From a checkpoint of a small transformer trained on Wikipedia: tied embeddings.
Each number is 500 + 50 x the weight over the matrix's rms, rounded and kept within 0 to 999. Layers, rows and columns count from 0. Numbers have three digits each.

# layer 10 MLP down (transposed), 512x192, rms 0.073, rows 72-115, columns 0-47
587433532539426499489495406423445477487482452459509485589581413534517416457476459436491431506452515541554604646361593495472569552512371454475501
479575476552560444486442445426497504580507599486579503626509455454558464562449443503486508487549421503533539508410464547430560500484523408463498
523448475584488474467401484502530555575486395504439488586514587477439519510487564561529394491544536471465539494462494510417494375551470485548489
555504395455483533474468467488438544513459468506566529628515551416501536462473512479445486553460450452566595517505527527525472500428524496449556
559562454491464503577396569564461481454432514545529445541492524469577501415595547515425467534411456492520469488481473605483505502503428479553500
573489473505610470380521440494466489518492497559431452618521565481520502614389525480484559569545427579542459512551473474497510531514464485440533
426449459620576475383493477497451420557567422483461393461501452532502476549508504502381438481479593565468465387529552477446532476501470525511502
466557541358497382416524455519441496534518483436429507487403444470493586504449542407517449451413465521547391563543605600481504587459513539450475
414514580545497495578542553486533524568454403515420500479469526564442590474565515448478498394527476536591491458506460443491488389472586484490588
586476436447482438457438595568477481486461535488465542529497601479549456544445464479432430448493510383543504484625537507541555451510511464494539
468553561510471518461467480525440541511435521528523441545520438522513407496437476414395447506534502530485598499520455545525414474437530463584439
454511417456497416446585582518364450483534396497525541511452521478500558527553482459606524461489464429524511453479495416467503409473519550419531
542545491401425577467528551520459520534536503435470524534546513422451440513460525483510415444453550498487491452528585486462422608503551557451493
451537494535549489498493463496568445501494540459424513436517496491439457524463529469457524546466504419429566479456494447534500439439498418541478
465516627505577399413520501524502504501452456497417454518452487461602490489512512500585353452569547381482534514405481471399488552556519460570488
459487504461499554494454513485559462456500567471501460522473561497494577523542469513484476522496450520516568458498475522533478534415508562475515
596600493537549410483464493508510488443442553491489544486524498499487520545419475572518450522528542501453460517560493491489547514540451517475522
400507470455474470397448445515476490618539494567516460465561479471436492567539465500461441570442587472564489438440464569540506494477537546478470
479513426544508466521512539518490458505438531489524593444466504512554448456488469424478551442495462498542450497447468463478396524503434480587578
458566435498514439497526420486490405495531507488492500632447511487534494457454481450466459512484491496481470490536460478451494542458515553438506
544470509556525517615560509591412491505497504454482428469511573507439497533447512509491479589523487595520496450559556496495488512427543479562500
483464536481536517586597497557543535507466583512571491512544514518466477452425507606624485480526452587540516427520510536391567556591446556527528
563394550517441474527488485506512419640534593441479550527469530486530528516533561540468482415497522539495377515516464520482478581498530447496548
516419485484588544465431516542498487468535430530500458500601447374500435530488508513444527502521568434572421528452542573508533511429439540499540
457565570479545573533556512541503498562388478451448551455541489489460533523475445568474527488513612468537539424481480443590512483519495467461442
456491487540556590507479553435501505529512468515571631514482495608499511433540433526478523469525451538509452523550506412598511464435490573506552
520366531571525554457463425567541432533635562485526466489463564513494503573526505532530468365431504487509385443502574460497440436630420458471558
525498481554460547578496549483491469617502489502555615484489530444527469446463488491556527534544535532461481559515486423581446445585547510542428
486450480461515442460455615562488460498509509435510483431529468515580462527450539556540513537460484473443546490527557388423514487403549513479551
484484411464455543483531526543578551459555594457401508482454495546483461546597445440487488500537481545537483501476436396503532471483563496564465
478486511570505422501512610485542465450553436489514548428597524477556470514537390368566465496451454549531480524492521518429473519438583484469435
439612508632481565509519434537574426435499626387420484511536528434586421418531415442528495482471541526469541587548540474457513550582383509501443
492486507452569513539560494519486528475495497484496487487512519486500509513464570547478415509508451504564502503530477581526530485503538546547535
527556464454513579593559526513460515526455431484479576499511502504561515514497524450477481435417520506510407494461492560530574475485530564447519
527576520593482553537540617526519568469527470526464516553504503423489489523564441519419415470500473496552465556403480539412486494529530532454531
481511544479490536530520486510509453497551521463517499502549610487464456396417539455533508549523530529503466473508476544649579512545501520569428
369495503479567530446463606466469543480390606544492488413429465454515517589508516520496511579461494474528398497389452568493559542432520418531542
553516480522475398397561548574522473558478586548489547559458548505453611456528504544547393521541539431549577432463479534447505525509565506640500
513518479479553533578563503475487462425504458495421466546510502439513592588434568605463463566523506536558476480555428460397485507479550521430481
466520531494428465466514548602516595501566467543623459484482448590527534531531452488600546557549501544421489473532440464409422480518510521477572
486437491480475546471562524564519495553434512459492458439534560519511603447592434406534527511449501453394429485511414526588495593463460442466523
552494429539574455520613520616618543628530486589522543548559435499532431451495456482605447490495462462462535468462419600523395444477519475467546
536549465525538513525558560480384552546416380491493411500550558522501437472569484557510565471537521481429551470547490477484444495486468437504600
492488444495501523532494469511523429464479556385434541549432545577517424499473466530447526348535553539535528399547445370576555623502439452486508
# layer 10 MLP gate, 512x192, rms 0.0766, rows 73-116, columns 0-47
569496540455646457497462495516549452505440581508481520455483437505544443443445577530407550465376543459531544457527535583519492531520468515533560
561525469515543427461444474628555530628485525557544444474544564590551547525404551511467443545458480468540500513532578494495459509503548556448491
452505499472520548493506478572533481517470535510497556453481508540593457477574512502424502527507422477514402452396579520482473573529619539521523
524527453395548524476420497459489573507527451473489494514489513567556526555435466475523531519493520468517485542505534406585441530501522456512529
479652414457501431520559469470525463502490539497507479528396520481547481504501565519534489569499455414421457493580425536521466510595542531569576
462465584444505555526461499514498483502418555487482550579513486541508564403432525488619443423477536472531449602558515603450448540432537458472515
462579492409502514419480565500537508551479502411523538524490491488506491571395622499423531505469443430456558494591530483526442510534492510568445
446509513395464606542464549526502550512510456545509523488449441538553524515499533498478433524508482450523445552485554512555481535529545464576582
464450519561649560513496573554511562413516550494508503528592444526534469526492419414503529472524376533540502594482537458513445532489509515486459
553498429496494512481518513487491467524454554548594580536458399507525573520505453633541462479535498531385468547501553436475470472496416473483515
469480432514455564495502519462403472588477424412488517496384441583525516423422521536527548550576498508453511520514453551492492538421469540584488
477545599510502553456465596445467543559591495491492571438491523468493509545499568509500495487529491514538442475455516561517381494609451522542614
490535539442474455464463492530507500500584474471544513572445546561455508517506528548503592525506496399532513494507450450581447491513508458504541
577405587533536466503507511468475527559434425589551430558543380399480402534495493454474471544475500497568464412545593430460401458388526497508416
522498419463499502439497469489481512513529528553509454490452504556478525478559504523534488539468398476494421601582434481591519510489552535542514
464502462474555428480501503489573538505420486497475548516521426478454501430458384487480448537516393361517491409406370535471521456582593509452508
541495519484563591515520495525572442553570488516513579410515551440537521470495528521439475439481513497441457462479611634500538500514435482526491
433478503474449532432491458466476508482471497490451423486510499478517525551523500473504445489423504445483511552458518436487466400419491488395483
461534562497432528528501455486556460496502515500532471545476509547576506434588511467489459550565469532595617504470503529597508442514479487504547
534504543408475523530460416453508493503459438473492542450529553517503585502572538504409478515544457470489512494516548530475445639458486533539491
472488433509560521581548573519472464539525501582477446476422467473564654471444570471480510511539440548515512611483540464558439514501503525529411
458445550432490474471503453660514409483469455603497560506468494533540536521507458498517441502519503448577516555479478509492451410503485441573509
507470451531498552524524505454507484468510503564536538559547536524488495516464469451541428514421469488535512544495475461474529494533579519505551
530552444449543495564543484459452549539390529447561517591492545513435392512560412500503486446586568480471499581488550491549512547396453491477618
433509521523433468542464539506527456490512466412489550506591528510473417465530512487486524486589442508514426578539539519493561566460453503579536
515497511474532471571411460434421458486451445429557446548443494464548505458440390469369520533405496488470510585445408510522411467439478563463489
504487582526526509557506457541415409456456467518559545543508532459484530515428460467571523457462506476449464522525480406506494446546466502506465
475464536525529310520559377410543374509495487494548507613486607531445476538479493506536551455480477483439458453495470456515481521557394498504417
466549586480440487526498589592488549469554514440476460459418539497532479584490462481509521422524513434511472496472451530479447486599519478456509
418534444423522415465465550430445485506633474493491602443476525498488502567518444542532432545524502501470400562489493526524475383523479459396490
549451484373531534461437491631513587528456427476588541528462423509477556416508607489480469466460515528587505473532486505525518534518481424480503
489499494491597498545457472466537450539599503433492506479468431463491490534526523481524502477520553491455532515456458474470550610510471499504504
517482583491501418545518557506530470507511544452426507527446443438518519478538514443433531550458548530553460474525498523466526517462498505428537
557399454466504604448499521479519468467434501506524512549514500508444486551491463410586467619460420449451513536564578413494520650525485489525470
494485451500469609554530439408502512459505455447528498460537478476497532483468455454421513560453549523510623528477490532530412530482584434490479
449429327422449493486530533457568444509481388351549507568542506524471487552446556460442499488392467444535541399558524510426472448534460456474471
503501564501511478485579540468487447516462474474515646567543569514485475481551439459577514396539463482550507399476527521535481525504471465489482
540554544427472465524534489529473499539509440407525498560487514508539510514489559458404577496512508427421430503511471516425473578492440458583463
507516480364393485497394569459530417540639491470578530570532491462545473482443594500439477503507505504581446503526429543416444505497537507513483
407503515396523557515531464566534557475539446472421554497427470578541588547476564470459492509439422538415452475600531553540542500527448559507482
498445486519432537385496454461542563477487554494447540510405533530455438478492544510453520481454532509494495442529456510469605408507485524529500
395514521448478524543494540465515576505505442519437532460464494505528403482506557560482459556593512484540536487437475486593427485527524590391513
474470527496446514409563458542495380499497530466518556532486499494559458524537412528468482515497485523473557524510437538526613588492442441438498
549528537553531492487517487546466417539465507429453506506494576564521527521477421495433553464577515514568486518457421551514491486322487452614456
# layer 10 MLP up, 512x192, rms 0.0816, rows 73-116, columns 0-47
557498502521515505548521489537456573513410488585536585530465504623579552507478538568511532538472490504555559524604554528486511475499440597527560
521523460540555505504502508482441520505446503466557458482482567570486513477577575437481416548531466449546541531484517513481448560427484581525437
486566513531589445497494423481550470626445516465505469567518549464416471461521512453488451386451468505527533487511478441605442439500527481475591
499532506511523517437494470403571460364515492524475453444481487428510444507465494487494490441576517551541501596519480484545503480517500507460617
433456615549581550483580476507520474610522458507531530542512433528572541541505560510543527505399405476539473497479485429446556440478363556522514
501520547371414555537538484566511605471535529543520565510499478538526518444493535484491553503506451419503520518520458526503503557514429529457497
481590519537475467451483544518504482495562632444406538464358479532427501474432497490445539466365491523500493440537484502473500491468426517450385
496458515461484572505608384446605407441519571541483555557486518399529413579483444505488446546505548486471438521465559490428490501458456491453558
450509594456483501580538376520471464587572553465437467562562526495570568525445543431492433539565466373594362500431535492526504521405479503470465
563440464489495492500528533502539487463501441461412406518554467486433438437482569403545565478529549461492451426482540517503462547577568556479463
495560525537575598525470428535565519529503617518502491567536510568504460483488582529485477509502522461438431499377546534435475555559478482560462
481509533499453497488514456506528512416553494495477459546546536624589499493442451571603534549518526532489535515521403524500538596406460509478492
458475599477583473481494523433540498425491482450497538467430555518481418523484490436474474485493467472420488483500439476435449505556454502509391
476473489565481513496507422455480464400386494453495498514518611588329698544500445501491543550463372505435517486478498422607536506455513581544479
472553568580459432486479552450498556471412476549463496522640514473570532491483517468444497487533518518501474505528567471496458477540549526537471
461527505536423548525483469496397499506592482513481505520391485501547410522435506473500457479521416539438513495501517526492429563484432445469549
597467588516554580468528517391448481515503467566495510475539561586473540501512528516409555416533509442449480515491534444510538530648521477468532
479434502455427530466468442451485488484539493453433437465465426438358479507457440506424498476473482492449458464521464506456525400490525481411443
473534556590498447503480460510455553431479377419542573485459387496557531516479509476554554486419539570532549476549517526463500372500520465536467
561581359537492566444567494460480544523501472527471458474501473422519561450496466544418510430580452486501482483501482500507554506487491348502486
417479450482494578540535439494538457448497476498508529517522435474423484494669498521506500436555450445479499493566420579442510454477571509520520
527510584514448536511480483629490433540462561605457497487503475498552559397443551529475513557516509513472534540534408483587518475508559513553539
498562502523536481490509475560504554597501556507595495519425441584488545524507464470536555548506444530498459598518530478475524465413519478434505
517481584521434530516524391554543538447582482467522458478522553523560511562527509472492416456554526555442458493439476561422471610518411504514522
533555381521465479488474474501476522532426562601563446453426478461554424551553456492511488473444599504479506564464510457530431538417533509494441
562539501545553455511475524466435479488528510469479448484485510474465496524517400514541483469457572387551423591440451478607548395493414508481486
518550505559504557527520500469474448555460484484537549476435550643489522498585527487525508491548473502520521489571511524495517512565516493427412
572458469509412505460512451442494530487513499553525474477480553563545541452458546499519477487577490505516392426475423591431455526513470431579491
461440529513492539428475481341466428458485427587534492468497505460533485468496480448505486491549479455482469362507497552406489522466538522541601
450427534442462490567490539510463547520521441500491523514475456485465440476535485492494472542489484543513564506434437531470556525544443452445471
534537528520512475428409452469420442566459558481496430482470532600506471616614415536540427530560537483501464573400519479536587430501436491498531
581545482524460477479464466461525479517481503399521503536483528445413521424380402476419530445498502498527586547554463527560482468508510438525488
419501513456509548497420485541546483539560487438478516515449475480524554464507532468484449583498483546546436533470576542406434544408596437487521
538536467490444507495670557444584577509551517519527449465572470477506495437504455435597460664412586415497513405630485457536478517511537574466474
500417513515487467494534450428516463487464539469537520547423458526382571529480477553397498438443509452506448429514479564360388434491556374446554
486604575515601466487523467580464583477554470646549500539479455536533448472600533607414555549495440536527547463445483544545512543473465535460594
542452527541427423499462633453457560491518500487618527502495514413472490538557478541480489504457444473548444496543492471427500427406456541482546
529536543487483466591436532586502420451419501625497482554581365543542408519459537458586448504506446553539544410434517445586508486460460425488463
459516529491454462477557440618478595544385558438449509479464491430544537492540534576489516468573467509461503466564483449492421541558544573448471
570544568592447545443458486498560402490433545532541431474492532455557489548501570533484457502499558578464447577469477468445455472536462447507406
584432556500497564486503439540485526539457568568452561501544501488479544568433440488493391465543421573608538434442471532477593495497454462454513
502551565500526484516455436457542569504521546528526523532561441617447493444454573501529510531445487403485537541551481516484484513457530451535483
433452529519462559431541471481497611498574489488431468468426538496480473505631502424542548486531565532495454508450508491434522488512426474545512
464567543415523545516399469503480464518466591478431472503481411394483483537479584516491532482548530589497543427423381550558551500470436517552476